Each number is 128 + 24 x the weight over its row's rms, rounded and kept within 0 to 255. Layers, rows and columns count from 0. Numbers have three digits each. The size before them is the row's rms in percent of the matrix's.

# down: layer 5 MLP down (transposed), 2560x512, rms 0.0674, rows 1410-1462, columns 0-127
# up: layer 5 MLP up, 2560x512, rms 0.0669, rows 1411-1462, columns 0-127
down1410 108:138120145138118150120109140107154117143120135119145147119106171124139114158150120148161156113124123100132152110145088108116106102107142124149107125114127148112179124119110111130083139156097172157101152165153139163136151103133161142136146196145161129105133189153126105120125132099091112107162128132134098104113143126150136101117167151116115134133143143123136133118143119112145149108122
up1411 092:142111119113123125130136117131085158131118139165142151129114087132121094132077148123137141131108141173126115154182115117094104126099130124121119152122105109092117156149130112115145154121112088134139099153135141128143165154123120109138083097120148127147139135169113154103150107125139144142149105092143085117139100143106130142108124094162152137114108139119152129103238138134157127115088
down1411 086:200185153107140118106135158145137127164125138099091134112169115125148126101159130127135118160125109113160112119102108103114165123106136115119112105132132164129121124145102118084139135092110123148144143130154162127163138100118119174100124086132097138100117147124127142120109137135108172126123096083108115140131115122119133140163115128133181074126087178153133114144140156093087124107113
up1412 087:143131125089111084160165120158162153118155145139175123106155147153152122091176139081100134130135104089105117129126161128139066134109165119182112150139113107112139130112148117131131133158113091128164133141153135157144136166120153091116118167117113170153126091124117139109115130104144106135098108145153139126123114147102117133094138119109132153142160103114112127112134073117127143141098
down1412 089:112097116140134127117103125112101133140111169087147156110123166153133118135094113137141134142072118160124166104153167124084127087178154109140099138126121153143124101140118153112141117142128126102113129084129125110136110163093125137139118121102129157101131153094129104106096106118115192094076161157126125135136150108070155108142110124160130088063122119156157146159128111138109119103158
up1413 108:122152193163094132135133121127168120135121149146134119153167150119132145153097128123134128167096102133144142156134129134136129137106129117177152132124112110160127165082092134114092158095161140099137123140113123100084130092142132095149129121148135152124122129121130150141097127127133146143112132122160132152101109125151126155137116117114165140119125154145134152140162138119116103129130
down1413 102:125142150140132108084150171131124127156169154161121087122117168119133116144171131125112123137126143123118151129130130119106138142155139091121182133116166129121139153132141132042110135124128138110136130084157127119137117144155069098147116137100171152147192092143102160113130124131114122160118108138131146153134139114119100153144132096088103136154110103139097089147148106120165182144149
up1414 105:169109157092121179126108185142116126117129156153127129176128102058096081129147143176118165092134149176173101122137082122159142132112139122110135097128128132172127156144142120136124144105120133113109124134104121127145130116090150133103104120131130096164102123124140138120113150127120155180118102125123139120155162123118102130118122111104123144158139126105157090138135085106107148119102
down1414 107:155131116112124130088118153157160109123133078190100137132099141102103116105097124149114131141099083136123133127146166116121065153129154136139104104103152107161128115117145133141165131154101132155117140138164141151117155151139108078147122105166150095154135126107147125135140119094132119125162144127155103169104139155132122129166170138131172115105098118111152090137121154145149164138140
up1415 097:143105144070113096165112176117089100124113153128127137138071117131114134120161147170125158126111092170162120112096121115143140116102120106079128139153125128118129128125147109130133102143140102128135086162146140150165104093157140126105157148097118176156122131117142129099142101149134107124157115128127141110110135128074125135124137081148100118129124131136115107134113125098135155133148
down1415 094:069121115112119151138097135105112119114155110121153140122093097105133110109121113154115143159127087169110118125121117136129079146095094131106160113121170114138155131156148154073131107130119133157080087092140173117110080141131133127111122126108096108126153139160090133135129151135125140146084136136182113107110124173114103155142154122154155151122129112132114152174125121113112105128148
up1416 096:111120084124100113138134093168139132056175103124124116124148107106117131128118158099136159134129144101119107103116130134145121110162157115103141090100193148089124167117191155163105146164151071138127158106137114131167130088090125108099149145160113102140162123138067151098104112125162130115151129130079130066149136114146133125067105106133121137144160182134159152138152116117122132150110
down1416 098:107122111157105105093160124146092120165114137116158116128136109106134106147124111122149115150172148092164138120146156125113119139142119136121068124134156138174141153124093148135084140166130092129150105146125141111113125136146146124119166129161161173153153111128128130124134140161118096132145164140168116081129159110156115142163152114110132126160141103168132142121127067140129115130092
up1417 100:082118142167129148103122135140126091144141126127111111127129127123143131118167159130081123139140094114115124112085120075102153092161148112136108157117144102157146094167108156145166113085126136106104125112118161122087129139111104123144115119141126124122139155145130144152098141076093152131135132104162119133175125117092158138127128139135105115115150134123097160162092130100128142090135
down1417 098:111140106132107142116089110122113115122112114120147175117103144156120132122108112138098094135100131136159120129130127120127131113140102117131131119114143139131100167150165144092146197107137125119199160072141135114163109124120152122141133155111118136150118107124129118094114142140116131084126143127137145125105149147096110122105130107085149152136090156125135130160078105150142142123130
up1418 103:080156156166139082146124151117120101129114171108119135144139115115162134135102098165152133103110117058126124141143146119160160143108106172139184087130081151099080134100116136132105158098154164098122150119121124123138163134153101126118127144180104143099122131122123079134140124121137117139105174135137134111120107130076109123135134119144167181102102118125128113157147109109123094127144
down1418 100:109095114159170134139141141185093138158181126111121112097126145110132136115140116114128115123141145104140115143113133111141112125102143133146118127074143133161130146142104097120127109119171126143137126142124129097152143097120102158192096111147122132133063111129081152151121119153144088157135085126126134112145122139134174167085141131148129109101132105145129152123076148162098108140168
up1419 110:094142092134135130125113117130151183129156147142113152106126115141146146096124153131109128153138139135097143161113112151129136107091132104099117138102141127116118103135129140167133124166112133111113088080130126110094152125118116102114143115175133151125096118164178138134128119117119156128136073145133106090107138126148116123129140100089129157143156156096130122152116124115127123153140
down1419 110:136134128148160100148148139136108089130104095070145102141122099110165088160137090081106143111143170134129172109137146143117142124123133132138139103167127115102139143117145130136139090119142123133098138115094117125143107157101143159119130160125132149117138124087120088125154116115109172121143165123132168155173105148127127095182128084128104140142163149097076133135114132107136174118152
up1420 098:114154120109122119083113130136118108107141133128137060116129148101150113139118127126149146125206109123155163140139117139135119153160148142127135137146131150117157103121138129082125116125083149144117159149116106169207130117113164109098116132128092089151128071132132151126146106109102134098160158175152154098102152140121141137119131136129141139130148095164116118094124138121158213146121
down1420 096:159128116101096148108171109102154127111084087134149109131161134126096121138170118171128104138119080142180136116119112112107087149078159147104179137114090103140132099146100138090148116105109117104136076126130134130135128122171106095098121143119136121165141105173114106163134149121131123168156129120162129097159119120153112083120150148133103128118139100099099134146140157115120151135151
up1421 106:132117164128097146123092140111121130118139121135124119163164140083142122121105133105139142138200114096150126121160145164110136126134125144139163140145109088135105130111130163160126118139150099118116085124139107115079144164101110134159131118123106127151126098130111102131144161123100121149143118144145146187132107121091173192113162114127130103130116146110101117170095151107157091125153
down1421 110:149099072116124088084143087161150113142140132151129120136133143121083145128082130118150175162096110125122154123144120129147153144104121123141063134162078117153124086124115139142098080130103097112096104141167102120099152152129135191129105135123150149166144142152093111117068138126097124138148113150142095147129138129105113125098155150141131126087087107084128103166101135124135137146130
up1422 095:091143113193122156126126152124125202135127113121119125080158155074087117128121087162115092125172103145163162097120160068151139102128119147121104142143121143128128154107126107111144121129121126144157081092166134139129120145097127128129110094113112086151114127134148139079139104106103100114114146166134120167118158142128147152133143137086160098153153075136101087113103146128127118142146
down1422 100:162115180090135106165105095102070131163124114108136126142146095155167120117106122120142125155165123124111132106147115118095125112098109134106107118131141108175137130130117098120126143098156122105130108108135133071154108151123144095134157138116123121124158130133103089112118098081141122153108133136125122131117111105126084146137113109168122135100134133119127147114166114146127152148164
up1423 106:092097099134109134108112117170144162167135147152135122137131120132117142156144119092159132144111117123130135092107087091125146110114125127116118152157098147181150122115132172141124153142147114126082135127145099164134142136142103135120103150142087121103136131132114079141186114115135136161125141135139112149148136131109146122112124101141080109159082158131068111123132087105145090131116
down1423 105:145142141113173155178126150141110104123101149135145110149136158164091152112094110141105101078126098133157175131139102135154137121157147147119186102152150114115128157136106112175162120137134171098125123134107128124146125106153121112094110136158072149158110144093147096118160116083112091131142133124130095086114153139115082146137126143140111110124149121112141089140133121126167150108101
up1424 097:135126143095107144134117150123086157123147171118129105109132139105114089108159181112140119119130136093103144115110161127146144118125129159156174106150117156116121166128127165115106120145133152167169157111114171148143135156089104161078147141111137109132122102130137096115114129125112099119129084140109125147180096092136152131153140092093144154123168127139128155145140135138156126083125
down1424 092:120120134128114150103145112177162103124147150109110189161177097105147144130135101141115095127144135090163126088101103149148073161109131130133122133132139165111158108140146126127118125116142100107144127114133083116112115101188106102168083120096080157126163121144130135141115125083112172127149144097116135095088110169090085130146096139148145104147113134100128104125101139144158120154146
up1425 099:098134106119096129149107125123096113114112163125082127189147125109107111141145080111158166119132137117121084087080130122159096145105129134129140143168162129155135126151141124141134106151132122133162138133100159142164147167123114121136102148134094142153100137152133160121147125151172131140119140128114155095141082161112087125126165109136134150071181157125111121122098139122053099104137
down1425 096:143079126137126118147121144114095100152190125118132135132109142095105136176129151171128088131074122128133122144135129094142143161082115111174124141096095143107053147143118127134133134111126095074100150129107147139100100146150133131137145133083141113137099108146138109157113142133099152105163084120103134142088151126127072169148139137104088121138142127133152119150131125096133100101117
up1426 108:118117129115063114154099098108170095148160123178091149146139159160146171182149163110106138104128120110131149131105117129126151109114137117151123117122132080175142123129128088135129102110141112147137143152129165089131129121092123111132114134166144103131121110129151110143154133111138142109125084100138119101131158108146115130117086167101136112111116128120104150168116148101135109123148
down1426 114:128091138134117138082151110147150090129140121063152147106137113183157136093141066121105095164151134086132110143122128137147149143097083175128107098135125173116133130129086120121126086104121115133097118145118106115146095129084164119120136134112133133115151134071142112147143088120130114122081089121169178119180100110162079168130168097135144124114074098088142144112119103108115143094087
up1427 129:120133091115157101118121145161148086080125137142124155103102119139052135150061131126138151148139114126170150108141108083144126152171151138147153064151151114138125150120130158134130156142144164110144149132134120125097098115149151100112098086119074101120131170152119114121145119128128118133156149107117130089134146144115106141110145149148142093139136081150085105114127129133089109165158
down1427 106:138139148103141126114099174160172089062146130157139177132126113152098139109084092134128135127109115109141123104136148150149159108177135155132150110147171131097154129136110117137109142147141148106143123092138131115119137123101148097131086119101115128151113176131104100121128104084107146131136119115158134112147110148100114162120138124132109113107167091136086129106124129092108099167144
up1428 102:129144103117118142153122112141075103121178141176130139159130108104137135149082158122135114175100119144122125174096159155072113128116120132142141104147083125099144125145105125108103151131104163087113148142108123139124156118086134131098125158101170106144143112080113179111145097112130131147142175128133144099146174105115110130122167132117131156103142109122118095103147141103140155123132
down1428 099:138130128147154154128110167102094143152091141136175140144122127115095130134100135131119133097139110094142115094117143105135098115088160127135112134132124114145140123126125128175124129149106117177152115135147104074157135156125105062107123091110140120149146093152106131117126161134115170146160115114148064143130140174151164107139128110125119094108104147144176110093106151132144133160106
up1429 101:110104148167120108146121133089128081119138137137128099133124084157152107094135141194134153100142119191134113082134110135133129135135167112142077129098108142169087159086138132118097091100118136095141154075094094097129126091125157123145089114130090103120143099120113091162125073110118137172115184149100122105104116170107153121100151125111152125147142161154094107116096151124144150110097
down1429 107:114140131121079118094125087090151127164120156148116147128097111175148131159113125120133148108107142107130123171123137100128105160071139108136137147149117114179087123141144159129101110153136107162131115134112153134143116159151148084125132122134117142149127145117110142150113113142075139128168134078144117194124152127119152139146104122156100145125140122130159149099132084111104104135142
up1430 100:158116117156141146165112143128134117140165178204139105144109131174173129126134128113096179125117145129201126161126185119123095117126141125147132112102155159114145074139128143137156167135152143118158151151128078092159113119125089133125093112126157082190086166144127149139108163087167103109104140145146115103098135143102109099101132130097104125120107114126086138130137143127176099157074
down1430 099:120148112124101123088149110116154125122121097134166160145126139139175138132100101138117074132114133117112154123187109075113130143116112152134126123164133114127120120122119141157119142096125090148131132106082146144129146123145115113147123084165070142140128082108170150132143117100089152107092164107150147178103104142130114075131102133108138096124120142153133174097138124118139166081166
up1431 094:133090143130167112117137113143113157111168122124116108105104144128121153130131145118118109182101098123110132142123129131121105110102163187106103091104137111117085177105122129142147154157112087182122133183148106107117142142162160136110105098128111165134081131100102084077130163120125156110142167097121138149120157116124165149136150176142113144115150146134140132112142110118080104081140
down1431 095:153108116149089133118072130123090121122156133106118110119138111112146108111131144096145118109147109104127123121074158111145151111222172125109121101116129117088092128097114167133112162131173139133135102131131134151134092163132160137125145098091117132122118100096122129141112140142147122153163115142101114141165169128089126139136140162145161141131136092128102112088145159114135159142158
up1432 110:109150113149099094118124134153154143149143178125129124127156111112127142107128165124106144117104126162124126167104144094111102097109144157179131126113126126129121118112145096132107153106110160126096152177114104136163147110132130120171129128173114131110137130126132129136149121139120153113130120141163110150146149143158149120104083167140129150185134137143163125101161126163092171169139
down1432 111:125112131136139144122142144130118109129140120075145111126131106128108176135130141137086133111071156189154103150156146152124149126160124133146125098168115135134132110159135126171133147148129128146142154138141109174165149106114130060139141131130134121137150147151084122178105134088162163135126081108139132122137138158143149133137168145143140149146131139092148134132168128129152136129104
up1433 104:140105143138154101123126141159142184121096096155121082115160100127094119132123174149122110125113165124157093136129072164129114117115086150147164129167143099138150101141123149116182118148127142139160130079111116142162134156106135191064092139177146131121108117078105113129131081116130119108135113114122148118091114104121080110121120120124090138182146118124171123159122093150143161127089
down1433 103:151117171090146120162131147138106140127142128130088184139136178151149110091187116132100136089138140130113141108156119111122160114101105112161128152118192116105105106122119150129125147133121167066105137126151123111115153134167137154140140137141154113106142114102120128132090122161088121117126123143140123123144169111147109164106129152141139158130155145137129118167118123092091119123096
up1434 103:110143112095155129125141150161148151145115100132102117130137170122130111137157157110114143155135094078091125128127117118136154117140102111162105131137116181111122106118109077145131171097113146134131137116175112100135119146111141121152151117175136137157141123145152122158121167105129105102091137127109206160166134124108132135148117122110149151114109129078098151127136124112125125157072
down1434 096:110141180172192120121072116098132096146164108138110115156116103139131102108088104142103120145117147149113119164163116163105115136139144070127092121127099128146126139124130157123140128116170102175164159129090094131157107141085115129157111136123122147107102129111110172114121128128109141182135126104147113162119111147085156095099166146159157079133127146154119135107108150135118113161106
up1435 101:109142136160100129113158133142101140208140111101122122124086139129158138130103096126139146090124132132148164160136127129139140118143145130114137116129131148122137139131147154167143128112143167094154131062148148127122089149110148121129141149128130156118106090133130118119128129163124128118041113131097141157117145126118104109086139130125145116118090152127102110147137083120110090135117
down1435 097:176134147143094108123124122127122131118179092080141148141112098116125147125107087137133106111125126169123109141141140073149146101117145168168153161160114106129147132157150073109109124102147117138119148160129141127147106110127083110118113112119112123148156186109131126113088144132129121141177125152098139166123134110106147166153144105106107129131147127107160091141141148159179105150156
up1436 103:058138110115104123124133151154125129134149145091165157182142101133118128122136098127146120153112144111121118176145142108108172117144121091091181116107134106150116135162108145156151157130158103133109134153113119117147111149148077085147113078161084105115141172130097127116150140125142092152117117130105096126156130154143153186152107125132125125120098119146114118128131141101127128138107
down1436 104:110112128122192137094118094183087129120141064127154109090146142091134149170139097139097146125136111115129079147123098122143077148160128143152147153147103112131110127085093166148115104123121172127138113175118148143160134137140079152094097138125153067106148141156160140125076103128157091137137107120117107145152127110117140133126166111125100093126129135165122115107151100163137108126146
up1437 100:127159084168123094165131100123090106136150128150116094141119095123130142127137096158134146104124099162042122134109136119130132112130122135153177096113085122117092147144124114121137082136173149171143141128074093105099136104117150126102163125133080118143139179140114164126143159109126112200116109125053167157132140111118093111090137152149141170156126142150125139078106109132086120111141
down1437 097:140120151114141107069110116117132088103144096084110128108170145140104128120119114088121128141110084143143161122081112133112152132119077123135184139114125126096136069123167143064117152099102158105126129117122122112145136148115124119127130130127107141131149112165129149146124148114143145150125160149162108146101159109134092127074085089118115108124109165123136149167139115131141108179126
up1438 114:112129103135111152102124106136115108116100123161072090165114128123098104138149137155105116129145101117085151123134103073072152140179093107120142103132091141107113150095083081124147121146163097093111163174122136145145127095144144120133066097152163133149129192110092113169129141130151150132143137121165154089130110155131160144177132099144097140119153103116115147141164137110181104151124
down1438 115:138168135091129128151157116102120134165135148139121104114180117121117185162171104122125085150151116097130112140096144142166135109134170158126101114116150122155089105174089153117158116115113114121147123122150130137138129121145101107139098116110134193097116114120097130139131101122119110110122107091110124160165119104105098128200133123154118142119136132136142093121127104161140142149088
up1439 115:092140164146114132097175127114089131119119121103104145121156121133104173130112113078105142122093144100138170134118133111133132152142146125101102173128108118135110092133145165131104181144136105139140129136155156164143118102131083096126096142134135124144098136144119117138117135075150081141152123127125128135127138139132118145087113141151119162111123144063116102074125144093095121127148
down1439 104:098125137129143118120122180149146134109115151110121170095155132150163098098166096157085116096174094100126130100136118106138106100137131112108091113139132121158100115110122122131099104132111118149106096117139148146110126133108138124182132112128125138095112146097094076134113138148106154118132091147127134098135113153081119171151156102180116127132121110114092137114115157149140100122143
up1440 103:147144111093136135150076145120143147109105090170183195093116096159067145151138139149092136113133129129153126097127118152137145067080138151129122155128108118097114115134121115152132148148143125113141129109118120134146166125133101139172150151092099127137107086111097095075147064125126118149142105112132071103158113110130077143136148132109101136135133090166145095126102101124175147185153
down1440 101:135112128124161074110163095144156104168130098126114104081125101153129132158146155121130155117123098110110167111132126119131109145106110161145110110132144119125104134151161132164110135102158115173101128106136171128104173060160146132121127097112121090159129127097155138091110090183124127147155140046119145159077133117115135084139099128125110134163178085111118120146184092153119130148149
up1441 104:113168106149127121104106137128127141172100155127142112113113122143113128099117138124123129132059149168120170129118118084158122097122096132141157126148121136143158097141149130109121130160134175157087107111109135103148128095093122130153131147122143181142140091124148122091163146110111142101174113139142131134141118149158165119112108160133121163132156145146122177135113107155157164124149
down1441 094:121098109148113101138115150140107101129126106097141107181089130131063116116096118115149102119101161114127149142118130125126120126115104117143134090157159122133119126112162124087133162127124097088088143065133147118151126163121119119149127100134131118118136072161113093111123149140123135149118120129159088127139098133139122108129125147179104125154150124096129128131116124132151138102180
up1442 104:118129095094125117140117096165140153113101122090145093135115176143176113080166128128175157103120127127135135112118105073142134154183135131123134130109100096140094147150135143090146133134114179153110102117123186135087110116157114131139124134116120124145135102122170133135115109162142111106098133122124136125144149093157163138122119123135139160120146097137115139141148097127159112154150
down1442 096:150120090121150139120110120134093117156154160139115137168180119150120138105136123159188153147183102127091106119086126112125108135124125157096109148114107146127108163124104132133107114099118137134143148131128096135103121112120151091133144140132113106116121130118119104066143118124108127129083097106121144084122141155112175128095123159167054072141096120150158122139109133122140097112153
up1443 100:158149101136102170127182098186128129088131114136112104142098119098131170125127116142079123152122127136082165139154155087101142123087129167154112164096133134108148144118165135092175139097093107131151124101138134120097123106090116153089133143113140072119138100164118106131103127104166107160133160168130151136097095091139092139144133143135106128082130116145104098135127139096087127132119
down1443 098:109118125084153111163073110145120126164152141139157114101140137093133103119124148089147090142134125081085111144094118141115162146071135144128141125151153110127133111123157142178151120104148141085128138130127116099138132148122097126087127107098123076170128090106116114152160140118142099112156130136113099132122137143160165129144132106139131147087141122162165191170185141087080131154146
up1444 095:116151134169134114084140138120091141101172129102086130130172112130127147107136136137125141127131147093111138113153099128106139094113106121088142131113120091142113111178106131128105099104149137094105103132135091163134127127144153070151166129130154130103154132109128110151147192108142162135196173142091136140121148181096121126135101094108103136091108131113124150132101118104144113128170
down1444 098:152109099096135127133103135097156088113145185127096057093130111127105114140097137110130145120145129117107143133160136128125137161119117162127162121150139149154160130158165104156122103098108133169146120141102132151114145140115179098102142136128097152147139104124128120113097123159116169109124122107133102097130132106162112127155149074143139138148125106164141124122124105120149123160158
up1445 097:163151205169140124131133154105088095182142128145115135122096145133124143113128109118163151144147127146079163100155168101111175114130107081154174157136119162127120136096138100125139096125110081096129136103159093157102105110070081122152157147098115128126115078096145097193126141170146151118137122175144143096115158098141108124086106133091101142127136166151124150109122157122126110136133
down1445 094:145127153088132135119147119104133131099087173134109138064160120143124088150154071134126117172132132154135120130135145103100086139146130142118114144133168133104141125154109104068099121102150168126150158159144113158080130135121142141144107080143152074154122092151125152130113091130120134163110122120125122108116141103112134169139134110092155100108126098082157114127103119112070118158137
up1446 096:122176174112135163103120179120111093129163144157093132115111176143133150139120116129184134096132086102157156101151093092162117106128118147127103178136132132131083108149096122110127136131143089134066147117137131107145128110129172096170115104118140108115155152102115143161160088118131141114117172140180138149157109123129096149145149148088154089086152084148101130111107099091125134107114
down1446 097:167077096151156127206146084142118144098082143146111145148133178111117131168122125128097163141115131119124112139114106105144133082117128123115193105117191110132158134166120096124102127152117141102118140119162122146083144163120110150149146092151150127119130108124135126111170101167114093138180083147127083154114137105119105086132141129118184131127115114120176113146109107161107126123137
up1447 093:082118105158098147158131138100106109131117179148137115166136114137150110100174128086125130131180136134129093128105125167118110115108105133079153106135137123136091123163122128090124112115150122099114126143115139114143133130117135128119132158169137095114133139142105147136184147154111155134105140127151130102176112109114150142104147140127096098158184112110117117142093112109129121112098
down1447 087:107055149112143117093111150126152107138150116134140162109110127107105138168139118129127130114104105132113165107165132115155085142172112142145123110123124137152111151150140124147105128104140150112141126103083143124122095094077148148130142114090103116087163146126095124125115130111131140111161134125150142109118157110117094161140133118136148165124101138174180141128113116117090147156133
up1448 099:134105120148145136164137176159127115138176127187125123126142125135153137113133144119088111107126139119183113117111091115134155121097107097146114118128104152177141130149162110094127154144105111128094134087117125151131123115165169134130132158150093119108124106141120099149147155118154123115104097128127109101149104108148122109106115127133119156130158115136105119136160133111136144134155
down1448 092:126135126162106079120172110112102093118134126117162117185171101120108151091101120145132112143134134153156084141145142118169103177101091132099152124117087102164141176172132139099163145088089094135148126113086158130183134129147117119117134113125122134146145085129133156100143130110108149170104141108131178129172113132106121108160115132136166147153138142092096117117126134149100145133149
up1449 106:147162133116103121086142116151111096119138098124114133108133158144101125187132099157093103139124123128124143101125117131143147127125076140072128128136107165132167166139148092132104146078089121188128144149164102146159137163159118172167095135118158113166056103122119125130096116149110102146162097108133138116126154153101122128087103094055149131131095147123102127173102124102140127115146
down1449 107:153145136117064167129134152097145104158176160138149165144119105135123131092130183110172085145130093142113172141108166071115145170138155127133156140132152129138181142103139119143149124135137180132163115133107146092130116109110157134139138156116099094126141127133151105150152113112165110053152102129110118089138109098182111152124145121091116121155126149119118095091093126166138137150125
up1450 108:084108105112124138133120132143122164140138128148117106147126126088081132093152106073179140131099136125117102153101147117149099109139145102121133121095093135141116115134146139095200098103131163083100128115098173136057123088115141124132163150103138159152165128121141121140171130121116083115172117084099138127132180163170111151177130138102125127123145113120122132170118143171167144108136
down1450 105:125153135165123122120141132147141115145107071097099089133147110120131119111124131114086130133148146137120102142144119177136166153074117160133101152100161154089110129152170094094140127124124148124122170118091162146140123140155119099151158145124130128154136132122144119123082109122099140138094105151097124060120141100167118128108128145130154143167109083133171122148156108126154126164117
up1451 102:126150092072101068119122134137130120150116149142088074134117158109188101100150172132139112145113109112152119146131123136123105132112129125142122112142130122140109137124096153132161140154142176127088175131143117133120130126143158100138101097122100124109108126093138130103178099147099144135077116133117104144127149107124123115160133127109116122120160093150124096146109136173126131113131
down1451 105:128133119098136089103160110126106090131129125092079088142101128126074110122132113120117124101143127109147142104175138132155164156130122110160106090155123064152105144151101156097125105111115116149102143127115189152120104122133132099154111105120109173077175119152187179155139104131113136072150181191120109144136135131116089130170143116126111135168135110154138112113144133092124160153140
up1452 104:128137112107166185153140122130132127120102190173108147137119132127118142141130142137130101115116084118106128128089124151163166177133122131133120128128161165163140118109132135143123099092193136102101116164156141120141131153129150180082100103156124156113115168083123089135166104117110139156123140097148136058089156132109132084154100114159118124127120125117127152134120117159166144133121
down1452 106:131120091135109163153169120135114119120132128139146134128137108085134153152127067135110138106126116133137157142117147121135107098082115130133173110112139103120127141091102143171146138104150111123118149146137112107126164136122122153127083151138083082162133134157115093115112132149103136117111129156140159131116128139111164102089114151101094095143127165148115124119112157135153130126127
up1453 099:134095220094119136144112119106091127132154157100125146073113113082163140145131116109151119126106131128147137140089153120109141144126127143163133104106140156146107097103090119118098148138179133145136151097160142106108117115164158114116161097117148126115141109128096127127129121152158147150135151155134125126133157122117097134167161131123134127120117125134125129164144141146112110132139
down1453 093:149128155168157103119154146142135136112138132117096140156101156155093120113139124125122115116163128152088136140148123124145143144144134099155151133109170132153143136148132175118118160174149099138185167147164148151112114141126134153119110133121083127070112120086164115124106128151093133101111127134130106114125179149142126137146136149109152104119080124100143136140114124116115110095100
up1454 076:116140131149156097120113147153188113166164102118127120120100147089117150068121128137123099147110172088129142142180166083138149130113125174173118160098091145171109142121130132128186118135099141134125091117163129114116127138130101130148150096126096118150112141138102110149113081137156142118120179119076111122142125144107083142152131095120157105141173131129096148133135151099175146160117
down1454 079:099158076122142095138129088090109125115106129099151131127135143104104094129141133093124141161118132138152126082139110171102172086129148086122145138124177179101113178114105132173152104167133119155143148161177137116097098183106131153124123154136126122134134132152121127108126075125147147129093131131101109130144076074170144064161143120131154110094158134133159103090141134116132131119130
up1455 097:109089075156124134121131146133126125132112119137131101139172114132121122141109160123086171143137113132152157155087109133130129083207104160129160105158143108127185117149088106131142094137136098143131185123145090134141093131138138105142132134149086173092130113122173122107111145123150120106113175136101132141109119085130136196145136114139135159164123134127146109154091132095113101100109
down1455 100:102128192144159115145102156155128169158117130097128146173092107120080170131151134105139086137084138098112076139124128105105111162120150103088096087111144141093141127106126091157083134154144121122103117136119139154170157155072114091129131163123090144132123160137141084094156131129121152145131118107111124124128134153143159125108121129134111149110129133121089110125166168155079133152092
up1456 097:149102147102127166118099155127114136149116105128137104125075124082132105149135103151151131113153106113079146174130098095162167151159135143103139121105109112172151119115100095101094104139074106139166116103124141159157160162129142101107074104108074124128145114134119150124127136144129118148101128203139146109147157081138145127148125150189130164138171115100123136119160104127184145139090
down1456 090:123162121094137087140134106151107078148126123115132136096158168123111119161151142114119131145124151166109099145164124135112085164115127147138128109133084162120122103145146114123122165134158154114153112118109105105101128097168157137105144120142135081137134124156121123136141118115130129142106106104144138110141114125101120088124149117072121127125134107132121108148140126103136168125157
up1457 098:114143160125116117156125137087115129097090156108135147160124165167119117116099137145090130170128114126142130150152144124119096116155124136157134130147195155103121189118125080132094171097155132134133175105069164077090104116128098128140113160140140107119108117118126119138127161132100121120192120097125122133140173131112107104093147120129114161153130130150129111135106139108152091121158
down1457 104:150089170127151088147107149152149102117131151119107140142109134105110145124095134126117099069146084177109143132150136139165122116145165164149110140142160148121165161123135155102120123165131124072099112142143159109121080130180129139093131086093119139156119133124172138167119109151113091184071094136094106127081156148136102123078086123134139116110101113121121164099145079133162132087151
up1458 097:108122175168121151131160129167138127122139101144154108103138124117100109123130139133105159111149159133100118154122155133094098158109144182145134121118121112114139153146165111126124152124103112158085125110148091113139138126145147099127119050137130135141170144085139155152121127148135130140131162143138090151074076093079100108100115134074104137150138139158142127090094151082113153120172
down1458 100:124150133099117147146122112137107162104165115137142137144142142092169137097100147130125085141119104120144105108110136102135111084138177129153154129149150099137122101157141124114114164178097158090145134152154091119166110113083113130150144162151117159149138126097136098113144172141141113130127105098120108169162159146119141161156158103114100120150131125123108121099125136156088130127136
up1459 101:151110148148198139112162131152125126126149123146114096128150144116122162155163145139121112110158180112145148099143134154143116133125107156144125084113103107136148044152156151162107140127121087098082114170079129133162113140110083114096141150111151130113145132159109128073095118118107136090140138120138104121121166109134140148135110130114142140119130128153088127120169107109189114116154
down1459 102:082136129109106133135146179110147139108100107116132165143132111122124139129141150149140109148145115162159102142129134196123127094144120103115154140124169173123152107123147144141117094121095126150087148135098155140137154148157148123148169108141104142099136121155107146107112102131141172126137157142164120111115165129096137174168134132145137183181107109181153121135088122152144115139108
up1460 105:113073105166129148136148116136141152160187098087109109096122160140111095126100162129126100098091135157100135138141145125098159139142133131132109128158156156116142107131143112141136078122142106144131095088151139149164132122092124164146168156097157107141109099134131106135119097110150108130134125151104141115100124126145118130111095140109134155158148156126121107110098123071110141085153
down1460 105:153130147140168107107150122115109170124111133142109145120133201106127112120130163143182124129120111124136105129108113093135106087118150114169135138056074148109105127118106127104112134160139094129148116138156117118133140136112177152145127118181138111155144155136076081124102120108120139146154148098078148135161167119129182118088111133130108086102141162132149127187161165136113126154125
up1461 101:148140097123143163131148123161108102099115080150159125125139119106157110190130140132173122081110138121139144114079137132114088140123111131114115084090106148104119112132111117172088161129120138130168128111127112110088138163086144096164128121114115124161130092145163122104170147130111133090168108128133108098143155141104133109166076129127075135140117128099105141137106121088141156139169
down1461 094:170136153116116138176173145114188127132147134128150106132133145200144093114083162113115090127105118113160128079147126148097144133108147157111136118151167129155115126130138151124123132116089126112129135116108175136107101145130175148096123158111130141134154147120188149111138118143130174150133146132101131112129099094161160088140158122191156144103121151130095110104141115095119138163144
up1462 102:132124119146155113097131121171174117137144125129092097133153116139095109109161095141152144103094142099121154147156118087123134130100130150143146130106101105084089112142116119116132151119138125152132115116098174116139152149134137142152114124133106112124111145143116131145127160149127099102128140145085107155177145134107152142130050117140098129099117116121137157125071131138150121159115
down1462 097:115097117152165133085120112136091140138111128105119078160143164099078143106108118162110117132138145116083070111111135133100115077120116135127130122128108132139128174144124145146146158122161136132137111112125153125105161110098136102091143108157129158138121119066129146114160106150145118146134117122139140072128130115146136087107110139077143154118132142146146059129127134159091115103136